python train.py --n_layer=16 --d_model=256 --n_head=6 --n_kv_head=6 --head_dim=32 --d_mlp=704 --vocab_size=2707 --activation="swiglu" --norm="rmsnorm" --norm_place="pre" --norm_eps=1e-05 --positions="rope" --rope_base=10000.0 --rope_fraction=1.0 --qk_norm=false --attn_scale=0.177 --bias="none" --tie_embeddings=false --parallel_block=false --init="uniform" --init_std_qkv=0.0312 --init_std_o=0.0 --init_std_up=0.0312 --init_std_down=0.0 --optimizer="adamw" --lr=0.00187 --beta1=0.95 --beta2=0.99 --weight_decay=0.084 --lr_head=0.00578 --grad_clip=1.0 --warmup_steps=280 --schedule="wsd" --decay_fraction=0.569 --decay_shape="linear" --final_lr_fraction=0.0 --batch_tokens=65536 --seq_len=2048 --doc_mask=true --train_tokens=406600000 --steps=6205 --dataset="wikipedia_en"
Each number is 500 + 25 x the weight over its row's rms, rounded and kept within 0 to 999. Layers, rows and columns count from 0. Numbers have three digits each. The size before them is the row's rms in percent of the matrix's.

# q: layer 6 attention query, 192x256, rms 0.0807, rows 183-191, columns 0-127
# k: layer 6 attention key, 192x256, rms 0.0796, rows 183-191, columns 0-127
# v: layer 6 attention value, 192x256, rms 0.0899, rows 160-191, columns 0-127
# o: layer 6 attention output (transposed), 192x256, rms 0.0861, rows 160-191, columns 0-127
# gate: layer 6 MLP gate, 704x256, rms 0.0968, rows 0-7, columns 0-127
# up: layer 6 MLP up, 704x256, rms 0.0888, rows 0-7, columns 0-127
# down: layer 6 MLP down (transposed), 704x256, rms 0.0868, rows 0-6, columns 0-127
q183 097:455485499501488513535503478463501518492519474499489475497524533465492473512490487510500513493499512489500462471459519533533506448491498482472514489505502451512468507457507500483500525534440495495496465423476478498522484509493511498517466472488501562500468513494509513486493490516473494487502493471523493488520511502509453455485498547487512476484495493502493536527512504543489484481505
k183 090:492463500533479446491526514502497540506551511475468527502493531483474528462493530520508475506517494491522507497504500547494492502506516492515504533537481521508500504507495456478501524494486483496514518461483502495514458484491532534511470516509470507473488533449471542464474488477492521532516472478509543460496482511503487477530472506516487538527493486463502513453514545533446519470477
q184 117:498459507486480520532445527475540474531523531493486511530505473515498499482504515532479442579509498507478510510480515483493505491487488451555459505540539542474507528481529483508538475499471481523496511508504515498488513470494496546506539532497457497471489473500464527499494487533507542551468466486522460482478505502493507526504497498549484501478437484507473494490494503489503515526490
k184 115:516476516517478496515500504459484495498522550500473506464469495471501503458499550496480518508513506467528524532501530528457498507501531532521497501526497496508453503507580523493531486502498492493536519522512518513514461511467515492543468483506457476526516486483454508489497443473478536538501486486519508462499504530494490529542498464517520477514487510482473490507503494523510505492457
q185 102:529540506484508486434482505515486493503502464513505530484523520505540505464480514484523479441465478481511489518536478478472502532506524536510483524501486503479500466507505510490461485473531503486562544487517483524498544496484502429459542516529516484498506525527496470506536542487490524509475527514490514568464485482506526528510487448509521537465459471486528469510517492509525493491518
k185 093:499528517476499525475478511513493489508497496505539511513535485496499503520541462469490537469482490485451486542516491473497532519515523549510475463512495473494537509488458497514480508496498473528482441485495482506466540538551485471503513498487546512534506465536511469489521521507525515467486509524484471507500526482488518501514497471464506498476494514553488437486530489477569473501536
q186 101:445478528504473445530486494461513522529559453486484496523488529507476521505495525462488500498488488523511480578498456529476519461514465521482473484516457516471497526520505539504492505499485480510504449515540546487499511488470482498502471487507491488547451496504519516493494478488447526502497481458495508482514505505526451479507493488501501459495490473491431477528480484519478528515487
k186 092:478493481489515452506496491497502534477546504501486504491492502511502515516510522454477455527527518479525526486506491487503463509519501489510508505503484496469486502521528494457494529507510483458472562502532537489484477521501486491496506509446510458512517526482475508469482484427471510562537458479520551444504503519523489480554480477482507534537500497469495510496512500513469543509504
q187 100:501503487492505459480495486506499472458462547472474485482443484494499485498484530525520526477483503496481518474504486477518480507478523513517497468502479506512484423548518487492467527468522486504490520521505515479531481498538496480443524547481523491505549529483502507475477476468526438472507488515472534513473428547460517524491514480491522508513545525470530465447519523484478473481479
k187 098:529528547499521537451486503494453509521448505515522485459493480476503504501551473487523503512479494505453469485530526449520510506504515501527491490503493480545492519499531489473526480497510556494501490528515480497492502512547530503488532503472505496519547471489511489507496558561494492493477555513495484561481489482492520511430500480529493511489490483516526492506519448484547498474505
q188 109:528533475496525470556459498437502481507549471483491508504484501493520536509500454525503480503454449550501518504510514502503518511569462525520478488530491506510512562480483506536480500528538523497502499531521496470472498530485510507466474473491530510513500461508487509501519518517474489467530496506503525462478518487526501487467521534527466533495525496474493482552519490521487504504480
k188 093:546496479515532510558506455448528424524527486497492480527486513533515500475482482535469515545525500517560518440479495501517461524524458520475488517511519511496494504494464537488500497471487536496523513489495498513416523485485515526457523486512524548514476513520519528508498512454493451511510497503526497494518510509513489492499541543495493506444489515527511470513547483493492502482514
q189 103:473484515473487503487472470526447478477479567480513460483491481513518493462469496499512466516497497434469484554487469490518495517480509546458506482496458488453518487486525521534498522491506503520509502483484478514508459556529505487477495502463482466488493525473497499498511505518529524498494499520512511515480501478476425505502496508497522537495514522515479516514480565486499543507492
k189 101:490497565486488498461498502527505490499508518475497510527450465528524521510510469547511486530538536509481514537478462501512481516494526493496508486474459484486535486486519489505457488540541487524490475482512481479524501524521485484525508477464508510529503498454513480519465502521519477513481497524516508495509465518478492496448454489502485503493514537463531517480508518464535505531497
q190 099:456515503490513550510506547550500440516515495485487485503527525507473470508493511504523479510504497491461482418516500471540511490526500468486515486505533505483530474473483498460503478495470486513514499471491452469497529490525494503477541511484510515546519476491493484501498519505510533509526515492505457534475521477471512514503500543493497498472478487585496480456538441503513474506520
k190 102:446501509498457503552509488529511462484508471502454509526519531492482496501471511504496546491508488511501522528513490508520514505508529505464478508512478557488492452447521467507495467495506493527468474455500499491531502485506500515493489540534537524501465493474523479520498485523479511511473483452517469507476479463482507491528472546479525490482477539540466475510492475506497501509511
q191 095:493461488491521475464537498559469490499467545521477495513524489502520462511487491486478489502520537473484535522475496480524513476478519500481499480464489512483456420528534468470514495505448475477486513533493483554528470490469493504555510527487506479478520523480477466487445501507540483511506533482473527524508450522477522537488501488532550518512529497515523545461508546495504529508517
k191 091:505518525497482525424505544537448538498507521499519522457514455468502487509517438466505489490496496514460475476484493438508539482486542496507499491513503504475487496518505466469526493557483499487483478545487509498538481510500505493527534518483442475507524504494512481528499516524534520478493539511461527521494502524504528488452498469534488520499500487502525499485502484519514457511537
v160 091:527502500513498526511501509469463542426461481530503505488504496480510486529540475480493474450489513569518499440464515519512521491505484475477515528485540480571479481464509522517515540485470511509478486476496480512492496485513493518469519465474511519493512515541490510529520527507525447493491500466501519518501493468492455504507478524469485531558529533479477555530472511525495501488532
o160 097:477522508459502525545520506480491469501527572483502461470488491552499498479482497505507504493491511501479533547483495502512534493502521501468491500542502497505532530460483476514510511474530452536490496525508501499505485540491480479454493476476503481479510512527447523479537537492513521490514453468439522528510520525522506470537494466588479529464489572528469514500514454500484477504484
v161 088:509469519484547480463551476486475517415503493525533522496468501547497481500532468477481487464465493489513494478521514510528497494539518485525529496491532504532466497485461521527541521491495499453483519524497496484512469486476474518503488521503507444510523518542497513541527491507512475513535510490471501499535490501516515507577488449495495587505486534536509509516500500492498494547519
o161 093:461478512515460487502480522485527486507511526499489522466460498475474507472481509488544506487518534479531521536497506532561483457528509459529444481515522524541526505465503508525524522493497513533517521524516511473490541512509486498433487483495489495492503511479475507477556519501508521515499490450490521510524533514468512468519451515504515510511463529508504528453520500465478473492515
v162 090:462525493515499500502528494464481472471501477455488470506465529518494491510519478500490528479510500476547541475482497513529524496480536534475490475499539530508473520513525563481518511485442495469499484500479479485500467523513441504405446496448523504504502508509482526507504493460474496503535509504470513508532509517535511510517496557429530494507504533510512498508502494487497489513534
o162 092:477511480476480528494488492495520510508496517500502525514536510472499467465524480517497524496497536521519504517434529537472476494530512487516522491521543490537507496483499461525500500491511465514446468508485460493454493506493529500459495507482521513494529519506465505488492534531534468462466490478491507558519566532472505523497495488511512494461482545527467516485507527490452501507523
v163 086:551538524446488521502493491502503461507489488518504510479514500456502479487519509530514524507480489553477498483476519477527523541475479452493503453467500481498532497492486495519550452489476513536493466519508507553499498497516538505511505498497537476508526506514488538541498503544518488497506491508510509498476498465439505570448534467537522496538512532474474495569508439547495480496500
o163 087:485512495475496477487519520477480528505518491468544508504499491505522522523469494496509475506494516487538509483544515457509546495472523476514469516549510488532494490477508513478491523541505491511492515517505552515486524533488464486492479491500485519501512481533501475474525505492458496473486465473482499515466359517510508490563506525516480485449505505529492510508514504508498478485487
v164 089:461488498507432503486505488521487485476475506523512539494515513479516530508537503508477498516519519472504459521532485512527496482526510495515508497504457494517476503534512534486508502520550494499486493503523477498514501502519516475458495477530530530528496503499515490487512476513487515533483477500555503497490498529523485443579482551453493539518495530512550541533533541497497489516500
o164 090:512523542474486485512426507524546500507500491525450497466497488488473469478505503475475531492478518517487537562456482504509491507488486539515498481508507482502503555482470512510490525545527520526531484535489504519513487460485478495496529474479534449502468547547499519486481518491560489490496520509483505498554433437501526514470511470513507492511490529431528493500485494484502493513529
v165 084:438489504468477515538526515496446510485534507525480505491509490460519512491513478534501510460527530526505496471490477553521507456511523538490518529510470483516493459514498527487519483493466493520496500490536492572496508469510494515496500432552508500501518521476505511479507500489459501522555489500554519470451503499472499493549508545497514518535448511503523505481527520532501484455454
o165 087:511498520506513535532463492513516493502500559480467454482499511528480457470548500495486499515503507500468526542456466493458546483454520528457472518497481507496525583477505494512512503498522486505477529469458474568496490488527518501486497493472517468451470505558471526467480519507512494495490512485441528488545503485479495471473502478512491484487515537484526530536514507495542498528493
v166 086:502520485493468501433486521519496481486517470490482525516490525507505502496490498469495495510544463492511485458501507494536489505524549532509508502484509506495533503552490531502457480542527489482494455486497496450485491538485524469465499489440539492502503483443496479481486508529484510499513509520488491527498501520498528490497504536474524503482536518524512502511501465502487530482522
o166 089:512549527514491505511478478511536496501479451515505533516521487478468512501504515537512550513480512468505487494511514521469472545511475531538514474514517458504467514550507489496505495499495510518505435493514530478502494491539466513511487515534490497543495582509532527505486502487503505540470460533510509464489407469524475523507485470496460496445462498460488483519496520474506437482540
v167 087:453484496504483498516540480497485496524494507471501499498453519531463525502535488519501528521483494461456479539538512523491505490479515466517500482499505522498494502526525514487534460522504502525489513491470483494529491494508524513473479533481518514545515495496475487458483511524461500539500493525488483508476490519497543485537485536504483497466506520536517478498537530483496450525479
o167 093:514490488508475450497483501514531556499495467566486540537550536459485483520508477482486532496507542497505519529446498499490491512529472489507483489491510498514509509487461518494517491520548534455507498522481467509438499469480503510533499450540522477482507514497503485529482515508498486462462539478523496507536434481450527506504496502448548503522537518507550501475481508496486555536519
v168 085:544490518531488490458456502484501479529463508524505477493464474503505540481533518521484523482510469499496491528506518466433479537473468489518507474507462511522498508482503473514465486447506512501555488521537504501508485533515513512552502529531517513525492469484532520469509504524488520518518513491510541476520490530514482487527532480523512514486487492511439533539481494488503517517486
o168 089:473502503493511506475522523504505507467513481466505501493498476508506481510493525500523510491506539482478496481501481486545510511512508531519482514487553473488517499493489566481477513497532488519501457516482542530528525517457462473461467465482489467507446516507529495535545453511527498508501517482514481558494603505532499490524515481438515479521504486450513494488479492488482517478522
v169 095:532540492503517500521487532535528524569477559497515471527496482448538530527506514470491483487504494450460473546534515467477496505472460466525496491493482524477512470486514518530475482532530497485504504475538518465477535489518545466520499474487490463504493485493476482513477535522508540495461494497554471493481500504462484506521500511512493440430481494548492463458549512465502504491457
o169 102:489491485502502469454534478486469496472474452522516473495520482486470490517488526481488492503521517495521480448509484517490486567517480536503530513514474495489494524533504521493490482513510517479504499539510495541506494498489477522543507511524505558530545512475542510495463420487499558503496546525521473468497455459546495486524543491491479484551491464481515504509467504452582508508495
v170 086:554486516545535503505449505478519510477500493539527429511466508489498521511506496498482520466495506458504512546512500487496493500478490462473487489512558526499474504415507508541483492508500513490520530514482518449500478509537466525533492467471516494527498478543491516478500520482509485496486508505481509520564492489518496505517508484485495430463466507486423477470498488457515495517468
o170 087:434497496463508479445537479542491536481510519510540532465507489472511488529527497472536507484496544519505498463470471541529508549522465484518506531493525507520504460507492533531517505493533506476482492488516493488489547545453480468477492522510532503488560479469484515533543478504520501461505500475508513534502554512508482500539527497490505504553490525508503502487535472441524497516534
v171 086:494515514503534512464521508469461512461482494502514464483470499523493498499530483535507499443510477461494532444479507491506454451486534529465502504494522523544502503449498511526454504474454517483553515500502492513499473497465467491491454506513483496510508488499562494472497547453470502490511496497499517525537498536504492543536541466480531507481444512528481472495517487484500492493463
o171 087:471497491498472507472498474512532524466520512501489516482488493490503463515555510504525512482488528495511506507464476518503516505518524513502494503468533518513497530509493569498496496493514483535447489512491497534488500530504508500446492488468515460500507517477469517486545454565501505522536508484464501563515583502479507469526483500461508489506502469496510541487482475456531494491527
v172 081:525555510483483493467455513532532471512475504493508475475473482529518461503524528522506496502515497500515546513475501459454510518477438562518505464521497494464538495509510471519514487494523492476508513484516509496471497503475533526466466505425501506504499487495509509488497516491485513502514486489515487459531493496494537551468512533526500464459489504527522460497507477508485502493508
o172 084:498460478498488517466544486474478499498504461491536529517504469473515486515486500503486491526510503498525476462551528482495466520483517484526501519515495500508491538502534492466495490534505463491513476538512487500481507520508503493499492512511451523539523498428524495495509422512456518513505511519507476506456415522537461528519548498519521488489478440524504530493479513494506526489497
v173 084:510460513520480492477497498491472499465531497516528528507497484500513533490471482483475551530494530480525462510506530494522475521548500495538497501505461500520476456502444474497458496532521509492529502511485504505528504553475496463538499512545526453519507509490552495530519452512521514501528492517480498492506506519525519458522501490512512560505513506506498513491506552512484522529505
o173 086:486521483526535485522442526528557501494497500484459503471483498476478491487527533493499491524506454497470526518493486542530469475516505509471493489490539492479526490529508519514501490499501526507515489516505511485540540433503483539502529502480516501500464488550470522502463558447540490501506492520505547481513500465497534490499496518463466490506491493396516488499503471484462472475522
v174 089:450522509450509492478545485507478480474501501487491536500517529528487505471540500489486541507492485449521535484508477543515524511535576550486495522514492501525492517557502547490520489487494482508441477529473491563504483533490461512438489485524487492510491548522477503505497492483471522513511503519507495519497511523495511521535515466474506561508512499477539482497483503545514479468521
o174 092:496500518508457535531460535485528487533484509517497489485495514495481497482504463526491494474473499505515489549514518471487501450487523477463539474497471530503473554471507476509499520498467530534509537485517501532493469474527521465466520482492551481447499490508482489474495555533500481522479492506521492496537471496460476494474487516505477494475498488529493535482497541531475497498480
v175 100:496536494512495481486563528482527495475489502490498495498466509515507453451494508516528481500520491452518499530472496454479483484530470479499473490502494518484551504496466484493419471507528484487564519478508490457513450529435533500487425533479533530536516495478541477476494504491513487487477505470507499528531502520552549519501498509506518530496490493533545523499496511528487521546508
o175 106:534516491520477489477492472508536506477480474510486532502484497512491513551499484520506503506463492513531526487488513511515447520518493531532495493514548509503492474527524517500476497502479515477478505545504491481498533502535511547491532508512501452524485532463513475503517454502506447500559492536475484511500415503512512511500486474486521479471491443444519496473499489502461505496556
v176 080:496523542471486510530530507451485506492458488522533494500527520474503486495520489509501469512489504499500501487502486511537514495531505504520508490474522499501488465502518511503507503495443518486493533460489507546534471489514499480434515482508538515469523540516453517498526500512506461504483487510522476534495496466463486497531466493492481551520480531496523496494529576518504513490511
o176 087:482509499490471471527447523520498506510496536499501454464457514507488517470476513517498482478473515534538539539486459494482533489501519505455463505507520536513502538466496489542519513480511535520469511540520496504477485479511515492452505497492538464477530495535443497456509505525518504488459466450465517522536420499515537495529492493517489479491453533519479513501488466519509457504480
v177 091:576512500503526504493464480511497504504471514497500539491484486499504484505511494511511490509518468515473515467482524506474528531482463408516475466502558499500512484450542500528533507500513497481473488494501501480516487497475538535517543543457486498466505496539428480544498512533538482484468506485483502525497490477502521548450499513493496461489530485506516501494469484486486489541533
o177 092:508520477468473501490558527458473464489501496497568487503514473538529521531428510492490493489508528509506488492558515466491498497503534492510495503573480516485517461502520491494518494485508497531499498544542506428493525535483496488505460480544487557538530502483515473510551463500460544509474474491490437513450491499513472499539511502512499505484500508557456494478482519508453535468479
v178 094:478530502471521497499522502498487474537450482495514503503503526482511511515501506508511495485495496480470496472516483514473488511516515483512497500470523526528518489525505575507485497426497515512489470506493479474483507485536488506464516524516509466532487501507478503521490586504476511509513524495494504505516500538485462511517512466497494514522568518489527496537482456501505481492502
o178 096:513493482502439499506507494449511497477515473537484512518508505531481527503461498513516501433483507501527493521537529470545526511542471531506543484518500522536469504547515514530486502461481530513501503528505518547505451520477462511492517465507504502464517497506539488482506504521522525536489507470527484557521481483488512524497469466497482495472473536517466513458472496490498469477511
v179 075:476549505451502514567480486533523509578493535497514536519514499470500512480475505544522484527522472491496489483520472543497525487535500471517483520477494501466478484500530547486495514502515465518478500496483487514505525487509483493481546495532501494434498526494448510535493501504526522463499512524509478529504509450481488481470482547535480495515503508493534493457508512509489487456524
o179 079:499506487512505518526473523517473475510488521495504455506544508539484527485483504500478484483473472516507493520532467496456517488485516520443513517502455540481488514509532442532519477468437546500507521460487472498518445486551537498537504530527500515508540490540522482486465493476491503531443461499513502449496468479490486536464498497499477497513511497541468494527456515527530468498489
v180 075:484530512469517496511528507517480556487511514460497538493483494501525466480528508512529458511500482484524499498469508513527545513541484569481511504517514489494557489533503535477506514516468497499534461509469496543546499513433505507462517496479495507495504516467474507466498508537491521479518492509505467526504484463464507559460513469537504548523521486471575515484487526562505483480540
o180 076:516505480512499478498493524474522463505464492504539478471489506507487519513472491552500493517477444505543488504561511462486487478467544460481471490511486528504483490489524464507489490493482507517484537515499505531477455502546520494492486505525513498514523486490495469490477510492465497493468470528477504491453400525499491500502505517520476498444524480519459555505494516499468488474482
v181 081:552521502510497506446479494493479523449483488484498500496482498540498507486531490475503502470501506511494493498472520467507516531493499465484503475497514527501513512472475477521492451516524508484514436497491512446479496505477527488503443553478500454507509489514515526513498514493499492482474502509493507543553498533505497529518526487456498458484524510526463506538504443497490516574527
o181 083:489519505477469527479517482459525478475499466494507533488511459489524488524504510514517530512496529498517494485529532496498455514559503517543507490528497464537501508527508512493493513516545473550487504526542522470505545540478462502458497483492513522512488508502475525515529465497503512525544500506508500495487519481547492504531515516521508523480483476497463500492483481486473501485493
v182 091:491489523514567472553525497499509515508517480514506514524502486476516514466478500478522478521561467493526485532528489500502507495548503452485476465531523510465536491504515547493482476518517475465482494466495492464515508482531529548491482509507512517515513508493499504507489503461494498483457503465480489508517499506486513495509451501507484490505563482484543512453515571485504465494499
o182 094:581506484483499506534497489489492472505456505546498496508499516516508512487486513506520483510501478512520493551513504523463437496502510498499496495495460521494496429536548446559526474451517527478477534512506482465465521463540549546521522510525547492459494504504526485505501492478509502513490502513500501486493448501472516519492494500488516492514483524485448481517490531495483501512520
v183 088:514472516520482502463547527494483495465503482472484493492443501522458505524505500484475515494447519499508471521540496484498471468489534565524520506514487519502502498498452438514460529513515508503521475540472504466492493464472512476524464527498505466533517502504587535480496471496483474504559485509497519497546509515508464448527500465496462509499470524525493479492523493483501524490508
o183 090:470505481515525482512452514501522553487513521494454556510485543469477486487550510507534517531526494489452511488460504572518470519536461503518452485452499511501507536535477518534519482519482483477544513499475503495512495488506461527485539490478505480495483494484471522489463518471507515523523520490528541462506593495505524486466480542511513526510486501489573532488501463466547489516511
v184 092:448460507497496506527560491479472492442495471514491523501490519462473545487505488488500548454497491473513476499529495554532483482535558495453519496479481523561491506504492552478487481495454502518486460528493479536505513482500478521490458486571519516524494541502538527503509503492493504513518505501491526529479507515513472481540507480466524527557512515471482550528488530519513481499488
o184 097:516522542485490511526463512497536516511500550509455482493511504520475475480552484514514496498481507500495530560446493512509531478512518505473490497505508508508499498478480489527490527491503516517485533448465517553490490486501504501472522473480565460449462489567474499477513570501546469486511491468485543525562542496452535485482456503497489519492511567452515501496499489500514479505518
v185 088:532499484536531503520471504506532491520504482535509487509514497486527534501499484505481514479549484492520499521472523478492494503499468451457506459510511520495515498482518531516433469446500492523534522445519493487523523543540486542540463493464535540503472472494538507493499525502504522496483528502479509494497499511494524497541510518528525487515472496480498530527487513494504484492476
o185 093:513491537470484505470533459514504533480520494483522502502489461500529502476545515494484477481482522502476513514491471498520516523506518543514535532488534466541485463507491547500493492493543491490468477484511519547493516530489487490505488463505499439445506493527549483544547468500534483467523478487488538586537464528490507507534508458471545486523498514427480479553481472486500480474552
v186 079:490498509493487499554505495488496496559545521485496479514487508450508526490512509470483487482479518470462470553535468494529466474485537568477518537501411501510458514539487497495508505510505504517507480538514511511486516489545494465478532456538479497535486506480507510465503506521477516518504477522507491491440498507486478460504500503517473500496488504508522485463509513485518495472478
o186 086:485503505525544445494444510561491517506470501542462507490504548491458468488508500491513520521498466498501489496458471538485524521482460484502503512462505504456509521473492513486500502518502513448514513486454500573536469470477516498531525520478502490489491506506508527485450517490515499490479547518525529460543502453478518475476520497492480502562525508479542512511517517492558495536501
v187 091:416506509488507483552530492499513497496504536459517520496502501511520460473483488470490525475523505517525521502510507493498531494508509499496500483500502541510509511565479546473475515460493491512462478460511489484492517497515491524465466562498474549525535519497489512538494464488489490489515514523464511466468491518539492476503527500492491514540533509478569506529518508489502466494561
o187 092:545490492531480537534499490456508507479497488516450541516491501479502466449497516483483509512502507494532525553475548499480481465530496487521524494498477468523501471473524436526516475490498482472496497490475530508491449515459532554473534478468503498440490488524529511496465550454527486502495487484490522518520489488471516530454499480532503505506517508495471482505474534565432524495482
v188 092:568484504525503488452469530493499464523462489542479501493504490500498509496509523517505508522526455475516501474500530504446510524485496516518498505489465507499497497492515493511523517460505473455504504491508501517473502500502512529479517482476487490496473485509473529526521489476501496521491524508513492506552506510492507498466483544499512524486505490535476494450504521482484527472517
o188 092:503501479464525528502512524505464453509476488459542479500511504507516534490445520513520488528546518482460466507531483542512461521492522525507503492523525498416512515495511489482501490478520496540480465555490501441527518487527495443507495503515482499537464532520502485506534462546483519510454502517519471488475588518506489513508484489467501485488456495512461529512467508495504497500505
v189 097:477444504511473479507510491480507483495539481506472538467507518518492488515504510534506512544522481541501476494508494522525514477483514487547501467524533505430527511523517492498529517505538494481457535478508490482515491441482478539497504526475478527502505490469482509470506447467463496511503497483490486462498498494487544477552472559480471466502502483501519477455527498489481495516511
o189 099:579482507489487500513467476503481508527506481506527546518496502451521499469484508499470523538530527512468493520485510508416487501481499503543456495487451489499505501507489476512570489545543503464528496472489481438428537503526555499514476493515468488499495527501519516524505478521482504511490501491504508495474531496472480544453498509500562489496481516522526495496505521509514529533497
v190 095:500513540459480503466517490503480447511473500506516560497499524496509505469530508528513487537511498476527500492501466520498513528531532506536475487515486488490466500524543528502523484531506487493470490522472493538500456465515497493392531513536534489500484533527459508492490536508476492492485490483525499499521505502509481500496495476477500534513531507505512484518492508514494498490523
o190 093:490496489503469497514435546496527478521492485522496480462521523531497507529460479514510505473465512532529496540539502456485487475484505486482507483496483540513482536473516474531518522501493536541522511549525490471512484470494504477487523484492536499502513495498488469485520520541505501517450499488521447501499421477491511526476481514506464488480493498556473518448506527532459500493486
v191 088:538461506486506507507519519480480510485474502493500532474500494485487500503522494522509499525492529539440463508476535507538481488479476453506509512479467470519470532505501487505580478528511515522482493497482504532517518469501533508518518508527493491537518490519504474488491499523502458505478472520531477475434493498487465501469500499499518516546510504514556505468529516518491488528471
o191 095:535491468466526426489502455516496521521526496535500495525520542492517502523463474458515507535531492497517517533484493495501494499474487495488479478523493492448548482489461522476516481534554496471499537534470491489500523480493470493544530468514493499501486496496481505500485513495471515469507527515467490495478424474452577483506492515527504545483557535497533521495491498512509520515492
gate0 105:453533490545500515522497520506514470490548539510515493528509520501483501466525501489511507496451484532501490459531523493520524532530495490527515479534561496498555516542486468485532554487495525492497540460524513513453507518537541517525514543526506495517535487522500483479513504529525429514494516489418490496477514442485509518497478552521465504476468506464521457529483485463537510527510
up0 110:511524544480505484483494549493545504503452500468481495511490532503519485537491528505503515544539495482541489520459478514515496498541478485515529493551518519482493510484492528482521515521496466529527488534464524451534511516465484464513505505493472538491503461504471512517498508494499560481488485464496515456489478507479539531476479503489485488495502526498508530476512518505488499441494
down0 109:464509510482513529487523486487556519538518505520532503521468484485496480521470504548546503498487496512479499495531539484475540447523514504468468538505506489488498517503492479497512508498468492493493495543479535484474478522498484448492496502545480477538498537493460471516478497493506473537474486512510515498490558449508477453492465536488494489488441517488519502519498491485483492528524
gate1 110:518503511508483527464522494473480454451523487499511471509533494549504475508491462530495523499487519530517493471491522493534484494515528447474550499496502496511517516507469490488511530524483496487510468504535456475495502480500514544508516494521566528497503455506507483523520498515536484457525523543451509456508518449500496497504484535517462507495515443519477494495522486462501484518529
up1 107:488485512498486499510518469524474499477543509532485450496510509527475487512480489471491491479479477534492502497500485505523468479492523454461540490471509486510529450518488482509548519519502511478502469501466491490517456473503526520503483551496482543508507517558537529525499496490503471489467494521537495510481499480487464492506483486457520469527541479538404484508537501509470505556521
down1 101:486491502457533504534443508526524499521500516484503480443509487490534440493470480456513516501507512504496485547524473518474490495514513491492502461459502480491492484525518512528530492512498503479542510493509498497498484504507502501481492500492436507499504504499524517529494504495488481542467502461510492521450403502540512523517519500452510493499547506503488523463476538570488507493483
gate2 094:451514513514507510487545463507446516507488495493489468451521489500548523546486542484502487512504476472511505441562519497490506490545506508471460494465508463525471488513485521503474533533499530469462526501502509540491523484517502477483492506484478496513517452516494506504512563482468527495487504525521489509528535509464508447480537465473505477517517461511516492436503509458497473512514
up2 098:503518538510516507454525510497461492498495503489548493534502435511519487505463528519525501488543509550445505488472497501490512464513483489513518555450490479465496464463454488497515527524515478543537515477459517472523511490496514561458490543515487485514517462473527507538520526485482515499455516479498524520469505503505454493483492514492497471505542504500510480531502538486466482516490
down2 100:486507514539497496475478444535462518502496499517489507545548502543517531433561479547488531465488485538501506519494474554505458490535480502503488489527496513485523511493494516492466527511549486516515509467521507518477507507503470557479540497463530533475455495521519479506494460518486542505474465538506531507568528492510485515524452507499499497447488473512502514504496480503536550475498
gate3 111:536492509474491535492515547491531526507478470519525526520500497466480491510573507513470516571515514494498483511527529515491499480483533528463501536535478494515517483509506483503490510550513519483507490526470463518525523529515495495475491497471504513486453468484458531490512509485486515487494522491513505559482524484503522518508528484482480486515445512510560478471551434494539496465498
up3 109:505470562483505514518446507491521524508496450513521493489495448466523492481508501541507549506530461507523516493521503502496487521459524496499536552501466530495476517455488512478517491494520493479510507558520486506522508541527517510522540486515473528509502460429532497534478470495520468499477523487462470511497506479477519513499489468526521526526497499484519522520525510530501451500525
down3 110:522518511482504458491501521503439502524563511483514511526439472517521543490539508514536505499472461483530501496474538492479519487474464490523520472501519513502515533473520490512484516511521520472501486532466505522481505523509474545531488500493527480475472477528498513553473517525524479549491524496503508463507432499492499493485516484500478531499502500524469524500447495521491493507483
gate4 113:520506505536487494496477531502486465465512479478502478504553476566523498509491479500503506527510482532481477447530530485493522462529464537541520467530539534509506525490503494494512514506543508451531484495524440517482509526529491490500489475515494500471530483484495478522492502513477460518512553541449518437505518474521485495488463522514503535479488460532511502535525503466485445514520
up4 112:479515514511529485462557470488476506498481507487505528527506497506452511524489521501511510491452510506481491511489484510524464512502492501425470468470499493489510496506550489514487477495516493485484486514473500464481480494474456477504526519480440508478469497509500519578511509468457521520488514524527550524505506478434484482514496501506526526521512509515542515521487521521490494487497
down4 104:458514507536496502490466459500478511536472538474534478493473505468485506553473494473531453467495508492465507528464473506508481500521497478477499515469543490525483483498501526571489506488512512519468538487511505490476541505457543459464514499515488518487507511478461534527523487496492498524510500470471525503462600500489476487527498493480515484536528488529482516465453501535484521487548
gate5 100:518515495513463512520495505522549530473546476499485486478523507456547537493460461502491503497477509507494495501522490518498508518471475504492474512544480472536473525467517496464516499503530505499498551593537449480469497528543476473466488475480490527522517485504485513486501503525575531479468512461514424471485512442492473527487501495455517493504501478497488505481502441463501461504520
up5 101:484494504515509533483523492481437501513527490503496499532499518487490525485451530490511504508504496516526494465493506475516491520514499483493487508467527550506516462537472469528459478501462490470560509514501523504531476464449471490497498555516469475500476478522511485508473543515479495501507469487528546539497486502470489473459502445502517474532505523516476459503492454490481490485528
down5 105:491506520527501545511533485510474478495488493519528498565492472482499456527439505503509514492497438504514475455532486469486482525485524442499499502530495514475498474535439511486503501495463529484488516524512499537540505523482487498539510511539484481508512533483484518470496512515471493526501511487466527505510575546497494510498482504504508484536497472485549464470523530470522540541507
gate6 109:480514530480475503484504511491504495535499482521507501506527547526534532484521504506527448485490494521497558483531509502524521488459501489488549552525516503490542517485512463510534513508502496501468521475542488474487469482548535538524492448528528506541502505574509522535493528505509506484509506494507492448536528482451503482501511507504463489531497503506494493491495487486534495511482
up6 110:529495503516494459463526501491483479522476476479452453482513483487523471519483515519483500524499507484494464490520537519509526470532503510454507465461477559485523443495500533528474495526532489559521476504505475521487465489507527497510452516541498508549542488505534470458502499501491464489486522489510490517470524459488484490511493506528542483516494493535489499474494463483526473518502
down6 108:460508478485503473462482491510479532516498499485501460507494524488520477514532514455503504477440484494507518482536460541502466487478549494499559516522492501534531505479522465458519446498499517511483535499517514500494498451551506473531488493542475497502548526523490485531488523512502499483516461458518493482512501505492508497489491482491476500521504505465536504493542513493504516496498
gate7 111:519525535482484496498472501496502558476578495508527523480460471482510522497523476493500522517515450490528502501517529514494530526489520479513480538532472503525510542531516562524498458531495491511480497523536483461506500486523527499501508453520495491514484465514483489495515511529494475420473525475533465519488532489481495488493539457510508523497517533523503499493545499492508484454486
up7 109:512489494494518471499504515472538466502467495519470490517539489475480463494478487561482518524482470527505500475458491514469486505504443508520479454522494510459522525481467481505462503511488507516485523519485543487480507541476471507447528528512537500537449526509555515497513518494472497518517476492514458467470509496502496500514518515491513470484495513473490459540507483482483466520488